config = dict(
    n_layer=11,
    d_model=256,
    n_head=2,
    n_kv_head=2,
    head_dim=128,
    d_mlp=1024,
    vocab_size=1024,
    activation='tanh_gelu',
    norm='layernorm',
    norm_place='pre',
    norm_eps=1e-05,
    positions='learned',
    qk_norm=False,
    attn_scale=0.0884,
    bias='all',
    tie_embeddings=True,
    parallel_block=False,
    init='normal',
    init_std_qkv=0.0186,
    init_std_o=0.00396,
    init_std_up=0.0186,
    init_std_down=0.00396,
    init_mimetic=0.7,
    optimizer='soap_variant',
    lr=0.00289,
    lr_mult_o=1.11,
    beta1=0.95,
    beta2=0.99,
    lr_head=0.00459,
    grad_clip=0.5,
    warmup_steps=200,
    schedule='cos',
    final_lr_fraction=0.1,
    batch_tokens=65536,
    seq_len=512,
    doc_mask=False,
    train_tokens=230700000,
    steps=3521,
    dataset='wikipedia_en',
)
Each number is 50 + 12 x the weight over the matrix's rms, rounded and kept within 0 to 99. Layers, rows and columns count from 0.

# v: layer 5 attention value, 256x256, rms 0.0699, rows 186-238, columns 64-127
# o: layer 5 attention output (transposed), 256x256, rms 0.062, rows 186-237, columns 64-127
v186:57 51 45 39 67 42 56 22 47 55 45 56 60 51 63 29 64 54 39 48 47 41 64 58 57 36 60 53 43 37 76 69 60 42 43 31 50 36 31 31 52 46 63 45 44 64 83 43 32 30 43 42 71 26 69 56 53 57 47 42 38 34 51 49
o186:37 59 58 44 45 69 56 57 31 58 67 47 38 70 47 53 31 42 40 75 52 48 47 49 45 48 90 48 71 57 31 44 38 40 54 45 47 52 45 46 41 49 62 52 45 42 36 55 53 58 66 50 48 63 27 52 44 28 51 42 53 52 44 51
v187:48 32 46 41 47 69 65 40 56 55 48 49 51 53 38 45 39 40 43 48 31 50 49 15 47 37 44 61 41 45 33 20 49 56 48 44 46 41 38 49 61 48 81 37 46 48 50 45 60 36 38 71 70 51 53 49 52 51 44 44 46 44 33 62
o187:56 29 54 73 32 28 54 61 72 36 50 49 33 43 48 54 62 45 50 55 47 74 46 62 48 56 62 35 59 48 59 56 46 56 47 46 56 52 36 62 65 44 64 60 41 29 52 47 33 44 67 50 60 29 41 42 54 70 62 57 47 37 57 60
v188:67 61 66 73 41 69 44 10 56 70 60 40 25 58 66 43 75 52 58 38 35 38 70 69 48 32 54 42 45 75 49 57 71 61 49 38 44 42 51 48 33 44 69 50 36 46 74 55 64 48 34 69 45 53 33 63 70 60 57 32 29 71 64 57
o188:52 26 47 43 84 40 41 49 44 67 66 30 40 48 46 54 58 39 36 48 59 49 54 44 42 69 77 46 52 42 42 67 37 45 60 55 35 62 48 45 71 51 40 28 63 82 41 26 41 45 47 43 73 47 36 19 38 44 42 17 40 24 55 22
v189:57 36 44 49 45 63 52 46 30 48 44 40 64 39 45 35 40 41 40 48 68 44 42 65 53 55 53 54 42 69 54 43 52 31 54 51 47 49 49 51 37 62 47 44 61 47 25 64 53 41 34 49 64 58 63 63 77 70 41 51 17 43 33 66
o189:49 63 44 48 34 45 54 46 74 34 33 40 62 57 60 55 62 55 54 49 23 53 38 48 44 64 56 63 41 47 62 50 68 32 55 43 46 61 66 68 51 49 67 44 53 57 61 64 36 50 32 47 47 55 49 42 26 65 57 60 84 36 77 40
v190:48 37 55 44 43 33 44 53 48 54 41 35 59 39 40 41 35 69 66 40 47 34 59 54 41 46 55 45 51 40 31 62 23 46 36 52 52 73 72 52 80 48 48 54 45 60 58 57 53 53 65 54 33 31 52 46 32 43 55 59 68 34 87 43
o190:62 42 42 56 48 57 51 60 58 47 53 39 47 58 45 61 38 55 48 31 62 55 40 42 71 41 66 44 42 60 68 48 63 50 60 56 30 22 57 54 48 52 54 44 45 29 63 71 69 67 35 59 37 43 39 59 53 36 60 58 67 43 26 48
v191:57 61 47 40 50 35 47 53 41 40 37 56 66 53 59 65 61 54 54 47 62 65 40 50 63 82 68 54 30 48 59 44 41 43 39 63 18 41 54 58 51 54 44 66 66 67 43 31 16 56 61 51 41 65 51 39 69 39 59 60 44 53 46 41
o191:36 55 36 44 57 58 43 52 39 40 54 62 63 33 38 53 27 36 57 63 67 37 47 53 40 46 38 60 44 43 49 45 25 45 54 56 75 52 51 46 54 57 42 52 39 10 50 33 33 46 44 29 32 46 44 46 46 70 46 55 72 58 41 51
v192:49 41 68 59 31 52 41 42 72 51 59 59 50 45 46 51 24 53 54 52 47 74 53 49 47 47 27 60 49 51 48 60 50 46 50 72 56 47 51 63 54 32 57 68 45 49 60 53 57 60 73 52 55 41 39 48 42 53 43 33 26 56 49 61
o192:40 62 21 43 61 47 54 61 58 47 33 38 49 68 50 53 46 51 52 43 64 39 43 72 49 38 46 40 45 62 44 67 67 49 57 27 32 57 50 37 65 38 54 35 77 46 46 36 60 61 33 45 38 51 67 35 51 36 63 50 50 36 46 35
v193:70 41 28 58 50 37 36 64 54 67 65 42 60 52 45 48 42 48 62 29 41 58 33 59 49 46 42 34 55 66 35 36 35 61 60 32 55 60 49 61 41 43 55 41 29 59 63 73 59 48 57 67 50 38 47 49 49 52 43 44 50 39 63 69
o193:35 35 47 58 31 57 38 60 60 38 41 45 59 51 41 57 46 29 30 45 48 35 71 52 55 36 56 59 64 56 53 75 71 39 44 56 37 52 44 59 58 58 41 58 57 56 31 39 42 68 41 53 39 44 52 58 46 55 57 54 56 54 33 27
v194:50 41 44 46 36 52 62 67 48 63 39 39 52 47 47 38 56 44 49 52 29 46 60 46 58 52 30 38 64 53 43 56 55 35 57 81 49 61 60 35 49 65 31 59 45 51 36 77 51 58 47 35 41 51 65 64 48 51 65 71 46 55 56 44
o194:50 65 60 38 32 54 53 50 64 60 46 42 33 57 47 49 29 42 53 53 54 74 58 61 32 50 73 41 51 46 45 53 65 58 45 52 67 46 41 54 60 64 65 46 46 62 40 49 58 25 38 46 34 39 76 48 46 58 18 41 49 23 53 34
v195:47 63 60 55 64 42 47 49 48 49 63 28 60 53 50 63 47 44 38 60 41 62 40 42 39 50 50 51 58 37 46 26 48 51 41 72 49 41 55 57 50 47 46 47 44 51 27 46 56 64 31 50 39 44 49 65 45 27 53 50 57 58 58 40
o195:37 43 45 48 50 47 47 64 55 37 44 62 32 52 59 38 39 51 50 58 51 60 48 54 49 53 44 58 59 64 60 36 53 40 61 34 44 72 62 34 60 38 65 64 48 45 50 32 44 36 59 53 58 50 50 53 54 63 49 32 62 59 64 39
v196:41 39 37 70 43 50 34 27 41 52 46 62 51 46 59 37 35 64 66 41 69 57 48 60 38 54 34 44 66 66 49 35 46 37 66 54 45 76 50 55 38 42 69 64 65 34 60 58 45 73 41 43 25 51 51 57 56 53 60 37 48 42 69 43
o196:38 58 27 38 45 46 53 54 66 45 53 41 61 45 33 59 61 25 32 48 30 35 39 40 52 57 40 50 42 34 45 87 63 19 61 54 46 50 50 60 60 52 28 45 46 48 38 40 69 48 57 46 66 60 39 33 57 47 57 51 52 31 46 44
v197:53 26 31 40 46 46 57 66 61 39 60 40 85 47 34 61 65 57 56 38 48 71 25 36 53 58 45 41 42 39 46 21 64 41 40 33 51 61 45 47 51 55 41 66 55 39 48 51 54 42 51 51 65 59 75 50 45 59 50 85 64 50 57 45
o197:69 87 73 61 47 38 54 56 52 55 39 60 28 41 51 43 71 30 37 99 66 33 74 67 65 43 37 68 42 71 57 55 65 56 50 66 58 19 50 69 56 31 65 45 34 48 47 66 25 62 58 61 26 56 55 56 43 45 60 53 29 64 35 49
v198:59 60 44 37 44 60 56 42 47 38 39 68 71 70 53 22 54 53 53 36 46 49 40 71 44 52 63 34 29 72 47 38 74 45 59 48 35 78 52 43 35 66 53 58 51 48 65 52 43 44 47 64 46 33 40 57 59 58 44 70 35 36 56 48
o198:42 65 41 74 35 42 58 62 50 61 80 47 55 51 35 88 42 45 46 44 75 49 53 42 55 50 49 70 64 29 60 63 26 34 50 60 50 37 53 62 62 52 23 32 53 32 42 44 40 54 35 33 72 47 43 43 59 29 68 28 75 42 50 35
v199:22 31 41 65 09 36 47 45 47 38 23 55 32 65 60 50 50 60 51 47 42 59 34 34 49 59 45 53 58 64 50 57 62 45 56 60 52 51 56 49 55 37 59 78 46 38 68 55 57 38 63 36 48 70 56 52 45 66 56 44 38 49 53 28
o199:56 43 32 42 65 49 58 47 39 41 71 48 47 50 54 64 38 68 56 40 53 60 50 56 48 57 52 51 43 55 48 39 55 46 49 43 40 32 49 41 36 58 35 53 65 68 34 36 51 57 60 38 54 66 26 63 62 64 53 49 56 40 55 80
v200:64 45 40 25 61 70 41 68 41 38 38 40 64 34 37 34 44 40 38 36 83 58 44 60 46 44 44 38 43 58 60 31 51 47 59 44 64 43 45 34 35 57 37 41 54 52 32 56 25 55 23 38 55 53 64 60 50 53 43 57 51 40 45 55
o200:54 71 54 46 33 29 68 59 62 60 49 59 58 46 48 59 54 43 65 51 24 40 50 45 39 61 45 63 70 25 43 47 47 32 36 41 39 37 62 59 61 39 54 50 63 34 63 65 81 61 59 43 62 44 65 57 48 42 61 51 43 60 55 61
v201:64 45 39 53 47 40 59 52 43 50 55 37 54 55 61 64 51 46 51 81 43 58 58 50 68 51 53 54 62 42 59 46 73 29 39 38 66 52 22 50 69 47 69 45 62 45 63 40 53 47 48 30 50 68 43 66 69 54 49 54 51 43 42 53
o201:38 60 82 31 56 59 75 40 48 43 37 66 48 41 69 50 51 47 46 36 61 42 35 42 40 49 31 49 43 52 44 56 51 63 47 59 48 61 42 42 37 56 33 46 35 49 49 66 39 56 43 56 59 57 32 37 42 57 15 50 33 57 57 36
v202:55 42 43 54 56 58 41 50 38 25 50 53 46 40 63 44 56 38 42 50 62 55 60 65 49 47 59 38 40 38 54 46 67 28 35 51 63 55 28 46 48 55 51 51 65 81 33 60 54 41 22 66 76 68 66 61 63 68 45 71 41 48 39 35
o202:57 81 55 51 37 56 56 59 50 56 46 52 58 49 46 34 56 57 38 60 40 62 71 54 40 65 46 46 57 56 55 58 54 57 58 42 50 34 54 43 45 38 51 50 44 50 55 41 51 50 66 25 53 35 49 34 49 61 39 41 68 56 49 39
v203:54 47 56 65 72 51 30 42 53 44 51 42 45 53 54 58 57 60 29 58 49 42 53 59 72 45 66 41 41 47 32 50 49 57 45 41 74 72 33 70 46 55 41 49 43 44 43 55 69 38 25 74 71 43 48 48 73 59 34 41 47 56 52 63
o203:46 40 54 43 39 49 38 41 57 47 61 56 61 49 61 56 66 49 48 39 46 80 47 33 43 54 51 66 67 51 46 50 76 43 42 42 49 38 47 59 28 58 72 59 53 46 47 21 30 61 48 49 60 52 41 50 31 44 33 64 60 54 47 42
v204:63 40 58 55 57 46 60 57 64 38 41 39 51 58 51 65 64 53 51 55 58 41 43 44 63 34 27 42 35 35 52 60 83 52 51 40 67 19 39 43 67 45 39 55 48 60 52 68 63 46 57 42 67 46 74 49 54 46 64 68 57 37 44 51
o204:59 58 51 20 53 47 60 37 37 43 38 58 34 52 46 60 51 55 46 52 42 40 39 42 45 67 55 31 55 52 27 30 44 27 65 60 48 42 56 48 44 59 61 41 62 44 59 31 50 69 39 60 61 82 45 52 49 51 30 36 38 70 31 61
v205:67 47 27 43 40 58 55 59 39 62 58 47 61 60 34 35 47 30 30 45 39 53 64 50 52 75 75 47 55 64 54 32 64 59 34 39 49 62 54 57 40 67 63 50 75 59 40 62 44 44 41 55 61 66 47 66 67 77 47 66 49 45 33 50
o205:30 45 65 88 61 67 61 31 72 44 41 50 55 29 69 65 50 80 65 65 32 39 31 47 66 35 44 63 40 53 43 57 29 61 56 44 75 62 70 58 38 41 59 49 36 39 41 38 53 57 57 47 40 40 60 45 42 45 54 39 62 62 65 41
v206:43 46 41 39 37 40 41 60 74 59 32 36 54 59 33 45 61 56 59 42 61 48 52 56 49 36 31 31 47 42 54 41 61 41 55 39 52 52 27 51 44 39 26 55 38 28 58 39 57 23 42 68 44 27 53 55 25 39 48 58 56 36 59 56
o206:63 51 50 52 59 54 61 69 57 42 85 63 32 54 50 47 49 67 22 41 46 53 67 43 51 45 59 67 60 60 32 56 54 36 36 55 62 40 43 48 45 67 50 43 58 55 40 50 57 74 54 36 69 60 35 36 31 54 57 50 64 51 58 62
v207:56 35 15 49 61 61 45 65 54 48 57 56 51 53 40 47 46 29 40 56 57 51 58 67 44 60 48 59 30 44 47 42 65 57 33 45 59 48 66 35 58 42 67 48 52 36 52 53 44 27 52 52 56 61 42 60 64 48 49 63 46 49 37 39
o207:73 58 42 48 31 42 64 63 45 63 69 62 67 40 55 45 56 61 56 50 34 48 59 27 54 45 48 36 59 52 67 68 43 47 37 54 40 55 39 61 41 70 46 52 36 55 45 60 58 64 56 69 72 53 68 38 45 33 69 54 37 36 52 46
v208:33 22 61 57 48 36 53 66 55 64 68 44 57 53 48 51 46 65 40 39 53 59 36 46 44 67 43 46 61 47 56 45 44 45 65 67 40 81 48 40 77 22 45 36 67 48 61 57 52 54 59 51 40 58 33 45 47 35 47 53 62 57 63 37
o208:51 63 33 10 53 42 48 53 70 59 46 50 41 58 44 44 33 53 50 34 59 54 30 41 70 50 43 51 38 50 37 43 54 50 39 26 58 55 42 63 23 38 47 69 56 49 48 40 48 62 46 37 60 45 65 36 50 57 44 42 46 40 40 84
v209:73 54 56 66 47 33 45 38 64 33 52 46 52 78 56 50 53 60 62 63 53 52 45 55 43 32 44 63 56 46 60 51 58 49 63 35 42 68 32 48 66 57 61 62 39 36 85 50 36 44 69 50 32 32 41 62 47 64 43 53 40 43 42 31
o209:50 30 52 64 54 49 47 67 55 59 39 47 33 32 35 62 57 35 60 36 47 31 51 45 54 44 62 30 25 53 51 36 25 45 57 54 66 36 50 63 49 63 37 39 58 35 46 62 48 66 49 45 76 46 64 41 49 43 52 48 61 57 37 55
v210:45 31 58 60 68 49 53 44 65 47 55 41 61 48 53 46 53 59 45 38 58 58 20 74 36 38 38 58 43 30 48 43 33 47 64 54 52 72 43 59 66 51 77 50 41 35 37 69 79 63 42 35 41 53 59 47 44 49 56 74 38 31 68 53
o210:45 42 16 54 37 29 49 42 63 65 72 30 67 70 55 29 47 30 40 49 52 57 72 38 55 56 57 29 42 61 59 41 77 42 38 52 60 40 63 47 46 57 47 48 46 43 47 58 32 47 57 45 60 68 51 38 53 33 43 43 52 61 41 52
v211:45 55 66 49 23 57 49 56 55 66 22 59 38 27 53 43 48 56 63 36 59 40 41 40 52 51 81 50 64 66 66 67 74 45 49 54 67 45 63 47 51 32 49 38 43 51 70 48 43 31 54 45 53 34 50 57 43 60 32 35 33 47 42 57
o211:57 43 76 40 81 63 60 41 47 63 61 34 54 62 47 58 47 22 45 41 49 37 70 54 75 43 35 43 46 35 45 40 28 52 51 48 50 69 36 52 44 46 34 54 71 58 52 55 62 63 55 47 51 86 31 35 49 54 60 51 72 35 68 55
v212:46 43 49 36 57 64 35 39 60 41 49 59 42 59 44 64 44 50 27 46 50 45 40 48 34 38 57 31 63 36 54 56 48 54 54 36 45 59 47 51 40 55 62 61 46 49 58 57 60 60 49 41 47 36 62 53 57 49 50 44 58 29 66 62
o212:75 47 38 51 40 60 56 51 59 51 60 19 41 63 69 47 45 46 61 60 58 61 42 71 74 50 39 69 77 37 51 61 42 41 69 51 73 61 49 39 55 52 44 41 81 53 48 46 52 67 31 68 49 55 34 38 60 34 77 40 39 38 41 46
v213:65 19 43 42 48 54 58 30 56 43 53 32 56 38 75 33 62 54 44 47 33 41 57 69 61 39 71 45 47 47 59 53 53 40 62 51 48 71 32 62 67 64 58 54 50 52 42 69 56 49 28 48 50 55 60 68 60 79 43 56 28 58 36 34
o213:49 74 62 41 42 34 79 59 55 62 48 41 63 54 66 41 35 71 50 74 45 59 44 27 46 40 55 44 46 77 41 38 77 67 35 50 60 41 32 36 43 55 33 48 57 54 59 47 57 52 40 37 60 24 44 45 61 35 49 28 55 44 52 48
v214:53 65 36 51 43 70 74 41 49 38 47 49 47 41 42 35 33 37 35 66 43 66 65 46 56 60 58 59 31 43 53 47 54 58 58 47 44 37 43 57 40 63 62 48 71 40 28 37 57 45 35 42 65 50 43 55 64 60 55 74 27 52 45 33
o214:48 46 70 73 56 25 64 71 40 67 53 47 58 48 55 57 71 59 77 42 48 43 49 43 37 51 57 48 45 51 47 48 47 51 38 48 56 75 48 60 64 62 49 44 34 39 38 42 35 54 47 48 42 33 36 69 60 37 40 42 67 61 46 56
v215:43 55 62 55 51 43 41 66 41 42 63 46 28 42 45 62 56 62 47 68 37 50 48 63 51 32 31 35 57 38 59 65 62 43 74 74 63 66 37 34 50 53 46 52 40 61 58 49 69 62 61 41 44 41 43 49 39 40 63 37 51 54 71 37
o215:47 55 46 44 45 24 54 35 65 37 39 53 58 78 63 44 50 53 74 55 53 52 66 43 49 54 52 57 47 43 50 48 27 30 50 45 34 39 60 42 59 59 42 13 67 53 49 43 42 47 57 29 50 53 65 55 59 54 54 33 35 44 49 47
v216:34 44 82 58 38 53 61 39 78 43 43 53 54 47 58 41 59 61 53 43 58 47 34 51 60 49 45 40 50 42 50 37 43 39 54 48 44 33 43 43 61 40 54 57 21 51 64 65 57 64 42 50 59 41 57 48 34 63 50 45 53 58 46 63
o216:50 61 41 39 59 44 51 23 26 48 73 47 31 63 42 63 33 69 44 49 58 75 46 43 30 71 47 53 55 63 42 50 57 51 51 45 42 57 65 37 45 32 38 34 62 50 36 25 30 43 42 34 46 51 55 32 67 41 44 51 63 52 71 59
v217:51 49 45 50 47 47 49 41 40 35 62 52 43 46 62 28 63 47 60 34 54 59 35 27 54 50 60 54 29 56 30 51 35 61 55 51 30 49 53 51 50 35 54 60 40 38 58 39 51 50 35 57 53 58 41 26 65 51 49 39 41 62 62 44
o217:51 43 63 37 43 63 47 41 46 51 49 64 50 40 48 51 61 44 51 54 42 47 46 70 49 69 30 31 56 66 45 43 65 51 60 39 66 53 47 55 47 49 45 52 42 53 38 54 40 53 59 43 62 55 66 52 41 47 47 50 64 55 45 44
v218:58 25 35 30 50 37 57 59 36 60 37 59 54 50 60 30 39 49 71 46 78 37 51 64 45 68 63 56 41 65 55 46 39 50 43 41 36 48 56 34 62 43 40 56 66 48 53 51 48 47 55 56 64 53 62 36 50 63 37 64 52 37 54 72
o218:49 54 63 38 53 68 52 46 47 50 60 55 42 55 58 43 73 67 36 52 41 55 54 57 78 42 46 46 61 63 75 80 37 25 44 55 48 51 58 54 44 41 37 32 51 41 50 56 47 47 36 20 73 41 44 33 52 34 47 55 59 71 60 77
v219:50 56 65 46 59 36 40 44 80 29 54 47 59 33 63 35 38 60 68 51 44 58 19 36 30 38 42 58 42 45 38 68 60 57 57 61 47 53 45 71 50 41 37 69 41 36 42 48 47 56 52 57 35 39 51 28 35 42 52 69 34 38 72 61
o219:63 60 46 64 39 57 58 55 40 49 63 63 32 53 29 51 53 67 59 48 65 40 63 31 57 70 55 49 59 58 48 31 52 56 45 50 61 70 33 59 62 29 74 40 53 41 53 49 64 39 48 44 45 55 46 54 55 62 51 44 60 39 42 46
v220:76 15 57 50 48 57 40 44 45 74 59 40 60 49 41 30 33 68 39 47 59 55 56 64 60 50 60 42 67 58 51 34 33 50 48 28 38 84 66 60 43 50 48 59 49 29 60 66 67 58 57 44 41 42 43 54 48 55 34 61 55 54 30 50
o220:35 65 49 49 34 65 55 46 68 32 64 64 57 61 36 52 53 40 57 44 45 41 39 48 65 54 51 64 36 40 45 62 66 43 58 66 69 56 59 52 56 42 72 36 57 63 45 47 44 49 52 57 44 36 69 38 70 47 63 50 62 46 54 65
v221:37 69 66 49 58 48 54 55 53 36 49 33 38 64 52 48 52 71 54 61 32 62 45 51 49 45 41 45 52 56 36 73 53 51 58 63 49 78 46 45 41 39 38 51 52 58 53 33 55 82 44 62 37 52 45 20 45 41 67 42 55 59 79 59
o221:44 50 43 55 42 24 27 37 43 44 71 59 63 42 61 54 55 35 19 43 62 38 69 40 47 45 45 45 55 41 51 60 65 38 55 58 36 34 46 50 37 49 50 31 49 62 57 42 41 49 59 53 62 51 52 71 44 42 54 54 45 40 57 31
v222:39 65 54 46 41 68 62 73 22 42 47 47 43 42 28 58 42 48 25 42 67 63 28 39 55 47 46 35 63 71 56 57 50 50 38 73 55 47 46 47 64 44 33 41 49 45 43 47 31 78 37 50 64 59 51 43 63 51 48 52 61 58 59 48
o222:68 45 49 55 42 34 47 22 49 57 49 51 59 43 49 57 76 40 64 48 36 40 62 53 39 69 37 58 29 19 36 56 62 36 67 63 51 53 33 47 31 44 43 54 69 40 42 40 65 39 59 36 37 57 49 52 43 39 33 43 46 47 55 41
v223:44 49 47 41 62 33 57 68 45 48 44 47 55 42 50 56 26 46 43 68 72 66 58 65 50 63 51 58 34 68 58 71 28 55 43 55 39 45 37 51 37 25 65 51 68 69 51 37 43 67 40 49 28 45 60 52 36 44 66 55 46 16 60 51
o223:36 44 61 60 59 66 37 31 58 38 63 34 61 52 24 40 44 54 66 31 61 35 36 49 42 31 45 52 56 51 43 42 55 63 67 45 51 43 68 70 70 48 48 66 61 37 34 50 58 52 54 59 47 62 36 49 74 49 50 56 49 80 50 72
v224:54 48 49 52 69 60 33 54 57 51 65 50 53 72 59 56 61 51 51 40 25 38 63 53 38 37 44 25 48 51 49 39 61 52 62 34 59 47 44 65 67 75 49 64 40 46 43 65 62 28 28 58 53 41 44 58 54 55 41 49 41 44 30 51
o224:47 65 49 68 38 60 75 58 63 49 44 52 61 59 64 42 66 65 43 66 58 63 27 63 55 40 28 59 65 44 57 48 50 46 42 36 26 57 46 44 26 64 56 17 44 71 73 36 39 99 74 43 73 48 37 26 20 66 29 32 47 55 50 28
v225:55 39 55 36 50 35 54 30 69 62 42 38 38 37 77 44 40 26 54 45 55 25 58 68 64 45 32 40 55 50 58 39 46 57 62 34 37 43 30 58 51 47 87 71 66 61 62 61 30 51 46 44 68 62 45 55 44 51 38 58 02 19 49 53
o225:44 43 55 50 64 60 49 51 34 42 62 26 58 58 38 56 45 65 43 66 57 72 38 56 37 62 62 47 55 45 54 57 50 33 42 38 59 45 44 48 69 41 52 50 52 58 30 49 53 53 57 51 28 40 23 37 63 60 37 42 30 55 60 73
v226:55 48 47 44 54 42 61 45 69 55 61 46 63 59 49 53 35 37 62 56 40 51 43 44 64 67 39 59 37 38 45 59 45 55 41 71 48 28 48 71 37 43 72 27 54 65 34 25 72 57 42 47 43 50 50 33 46 43 69 66 28 51 46 47
o226:29 77 50 70 47 39 43 63 57 38 34 54 45 37 34 55 41 71 50 51 57 46 54 39 34 43 51 47 58 56 36 36 56 52 54 54 23 77 47 54 45 51 35 55 45 44 45 57 52 37 55 52 46 58 63 44 55 75 20 42 51 34 43 30
v227:55 17 39 39 31 47 35 81 64 39 52 19 53 33 68 47 46 31 56 48 34 46 61 52 42 63 54 54 49 58 48 43 64 40 65 23 41 53 63 48 47 66 60 62 46 40 46 57 48 43 49 47 43 64 56 39 41 41 59 68 43 45 63 65
o227:53 60 54 47 56 33 63 40 78 50 52 68 55 41 55 44 49 77 57 43 43 58 29 49 55 52 51 44 55 24 48 61 54 71 30 66 57 57 51 71 51 55 31 33 48 51 38 47 47 56 42 39 61 29 57 52 65 67 45 55 46 46 49 47
v228:49 43 41 55 48 42 49 41 47 44 52 54 62 63 64 31 47 57 47 68 28 46 42 48 29 45 47 38 56 54 35 42 46 40 60 64 64 69 33 41 79 43 58 68 50 62 62 47 53 57 27 41 43 39 46 50 39 61 53 48 57 55 55 33
o228:53 41 40 63 39 45 57 56 44 50 38 30 68 46 52 64 50 36 49 46 59 55 60 47 58 37 29 54 46 51 70 58 63 58 32 45 45 50 69 45 30 53 40 35 64 58 37 48 67 50 64 39 52 47 51 32 48 38 71 35 51 55 48 59
v229:36 63 78 62 53 36 76 19 61 67 43 50 44 61 44 46 46 63 56 56 35 53 56 36 38 32 60 54 56 58 56 64 51 60 59 62 49 35 44 43 48 21 74 53 58 41 66 30 74 51 52 54 55 41 41 40 46 38 67 56 44 36 69 61
o229:53 50 25 61 49 52 41 43 50 51 50 38 53 39 38 50 43 30 32 30 63 73 56 54 45 52 42 59 36 16 40 66 49 29 46 60 41 46 65 49 58 72 52 33 47 42 28 52 50 61 55 52 52 42 56 32 59 65 36 17 71 37 31 68
v230:37 44 56 54 30 32 64 27 46 65 38 63 58 72 55 45 44 86 52 43 58 42 60 23 45 46 30 55 60 43 44 58 25 56 57 67 29 42 56 53 69 46 32 41 36 56 71 75 53 75 53 35 54 58 42 35 45 50 43 39 52 67 69 44
o230:58 72 70 40 54 65 31 40 45 38 75 49 46 48 53 55 66 37 41 53 54 52 53 58 58 50 54 61 38 74 45 31 40 38 37 40 43 51 46 56 33 48 49 52 55 45 49 33 32 42 61 57 44 56 30 41 52 61 57 56 67 58 37 52
v231:42 55 50 77 41 37 28 38 68 54 80 59 56 46 44 26 65 54 44 47 42 42 43 58 33 49 52 46 59 72 59 71 31 42 67 60 59 67 62 53 26 64 73 70 49 71 71 57 66 66 49 45 14 35 42 54 53 56 60 32 62 57 64 43
o231:50 41 55 49 53 53 51 53 28 48 52 51 61 60 30 67 26 41 63 39 58 51 65 64 54 48 56 73 60 57 48 41 68 70 52 31 60 65 36 46 66 69 41 54 48 53 56 48 37 36 59 62 63 55 28 50 45 46 34 14 60 52 45 63
v232:54 64 30 54 49 39 55 74 58 34 49 48 51 63 54 53 45 31 27 60 63 40 47 41 62 69 53 39 63 62 66 50 71 46 35 64 63 49 42 43 31 42 42 55 54 61 54 40 58 48 40 49 61 53 71 51 55 52 53 60 23 34 59 56
o232:53 46 59 53 56 55 42 46 49 47 58 63 50 54 31 77 45 41 67 49 36 76 56 66 41 58 54 48 67 42 42 36 48 43 73 25 43 55 63 36 54 34 67 57 44 57 39 47 38 36 55 30 34 44 62 56 41 57 37 51 51 47 62 49
v233:46 59 60 57 45 33 39 83 45 27 39 52 53 53 61 62 50 33 72 52 66 48 51 40 73 56 41 66 44 52 64 42 42 53 46 57 32 52 58 53 41 51 28 51 30 65 37 52 33 44 82 54 47 53 66 44 31 46 39 63 55 39 57 45
o233:52 71 43 41 67 69 52 41 54 72 51 60 42 54 47 40 29 42 52 26 44 52 38 53 36 70 38 31 44 56 55 58 50 58 45 65 69 54 48 30 44 53 48 60 55 55 42 58 53 35 32 35 35 59 46 56 64 80 60 79 64 54 60 50
v234:31 26 29 58 38 63 46 32 60 64 40 57 32 32 69 33 33 61 63 41 37 35 53 64 53 34 43 47 35 47 56 48 36 44 38 49 46 29 58 53 68 56 60 53 54 56 51 59 85 42 39 57 64 48 48 58 47 49 63 52 46 47 46 59
o234:84 70 56 56 46 50 48 58 54 56 64 43 51 62 48 39 50 30 26 45 56 66 53 35 40 42 53 52 52 65 57 51 58 43 42 61 55 60 53 50 52 63 49 37 57 48 41 61 60 62 55 46 23 21 43 53 26 38 32 39 26 28 81 39
v235:54 35 65 78 56 62 30 34 49 54 72 55 40 56 53 22 43 63 59 68 51 46 39 45 56 51 52 62 50 45 45 69 61 66 33 39 50 59 63 38 33 48 80 48 47 46 59 47 50 64 40 46 62 35 20 46 79 56 49 17 64 59 59 44
o235:39 63 37 62 48 35 60 64 44 40 48 55 31 33 54 49 60 28 35 52 43 43 43 50 48 35 56 39 38 66 64 52 26 45 50 21 67 56 65 48 69 48 32 40 65 54 63 25 39 27 42 51 27 47 40 60 30 55 79 64 52 63 52 56
v236:78 63 27 31 73 46 43 66 58 38 58 42 71 62 54 61 54 61 40 37 76 45 47 75 73 74 56 32 34 45 33 32 47 66 27 42 45 50 43 70 50 61 52 72 39 36 47 65 48 40 44 61 65 57 56 48 52 72 40 57 31 36 37 46
o236:35 48 50 70 52 49 36 16 56 55 68 51 61 29 47 43 58 53 52 57 49 34 65 45 43 40 57 78 61 58 78 67 60 63 74 52 49 49 67 49 44 45 54 18 51 21 44 25 51 85 35 63 37 50 44 55 41 07 31 65 45 70 72 69
v237:65 62 27 51 43 42 46 63 59 37 63 37 67 73 50 42 60 52 51 44 59 61 30 37 58 68 40 44 40 69 51 37 70 41 34 45 44 57 44 46 62 38 46 55 47 33 69 60 38 56 48 50 32 56 48 75 50 60 36 62 27 42 60 59
o237:44 54 52 61 55 78 45 31 29 67 41 71 49 51 48 53 35 28 39 53 46 46 50 74 56 57 53 54 70 57 47 55 51 55 71 54 47 57 37 60 44 56 43 39 59 64 31 61 52 48 46 45 71 46 55 39 74 46 52 50 48 45 42 30
v238:69 40 44 40 59 53 44 49 71 65 57 37 49 44 54 42 63 51 67 33 72 60 35 71 45 29 34 32 52 59 58 52 31 55 51 35 55 48 41 46 69 54 71 54 44 58 59 60 52 42 59 53 72 45 44 73 45 51 61 61 61 54 50 32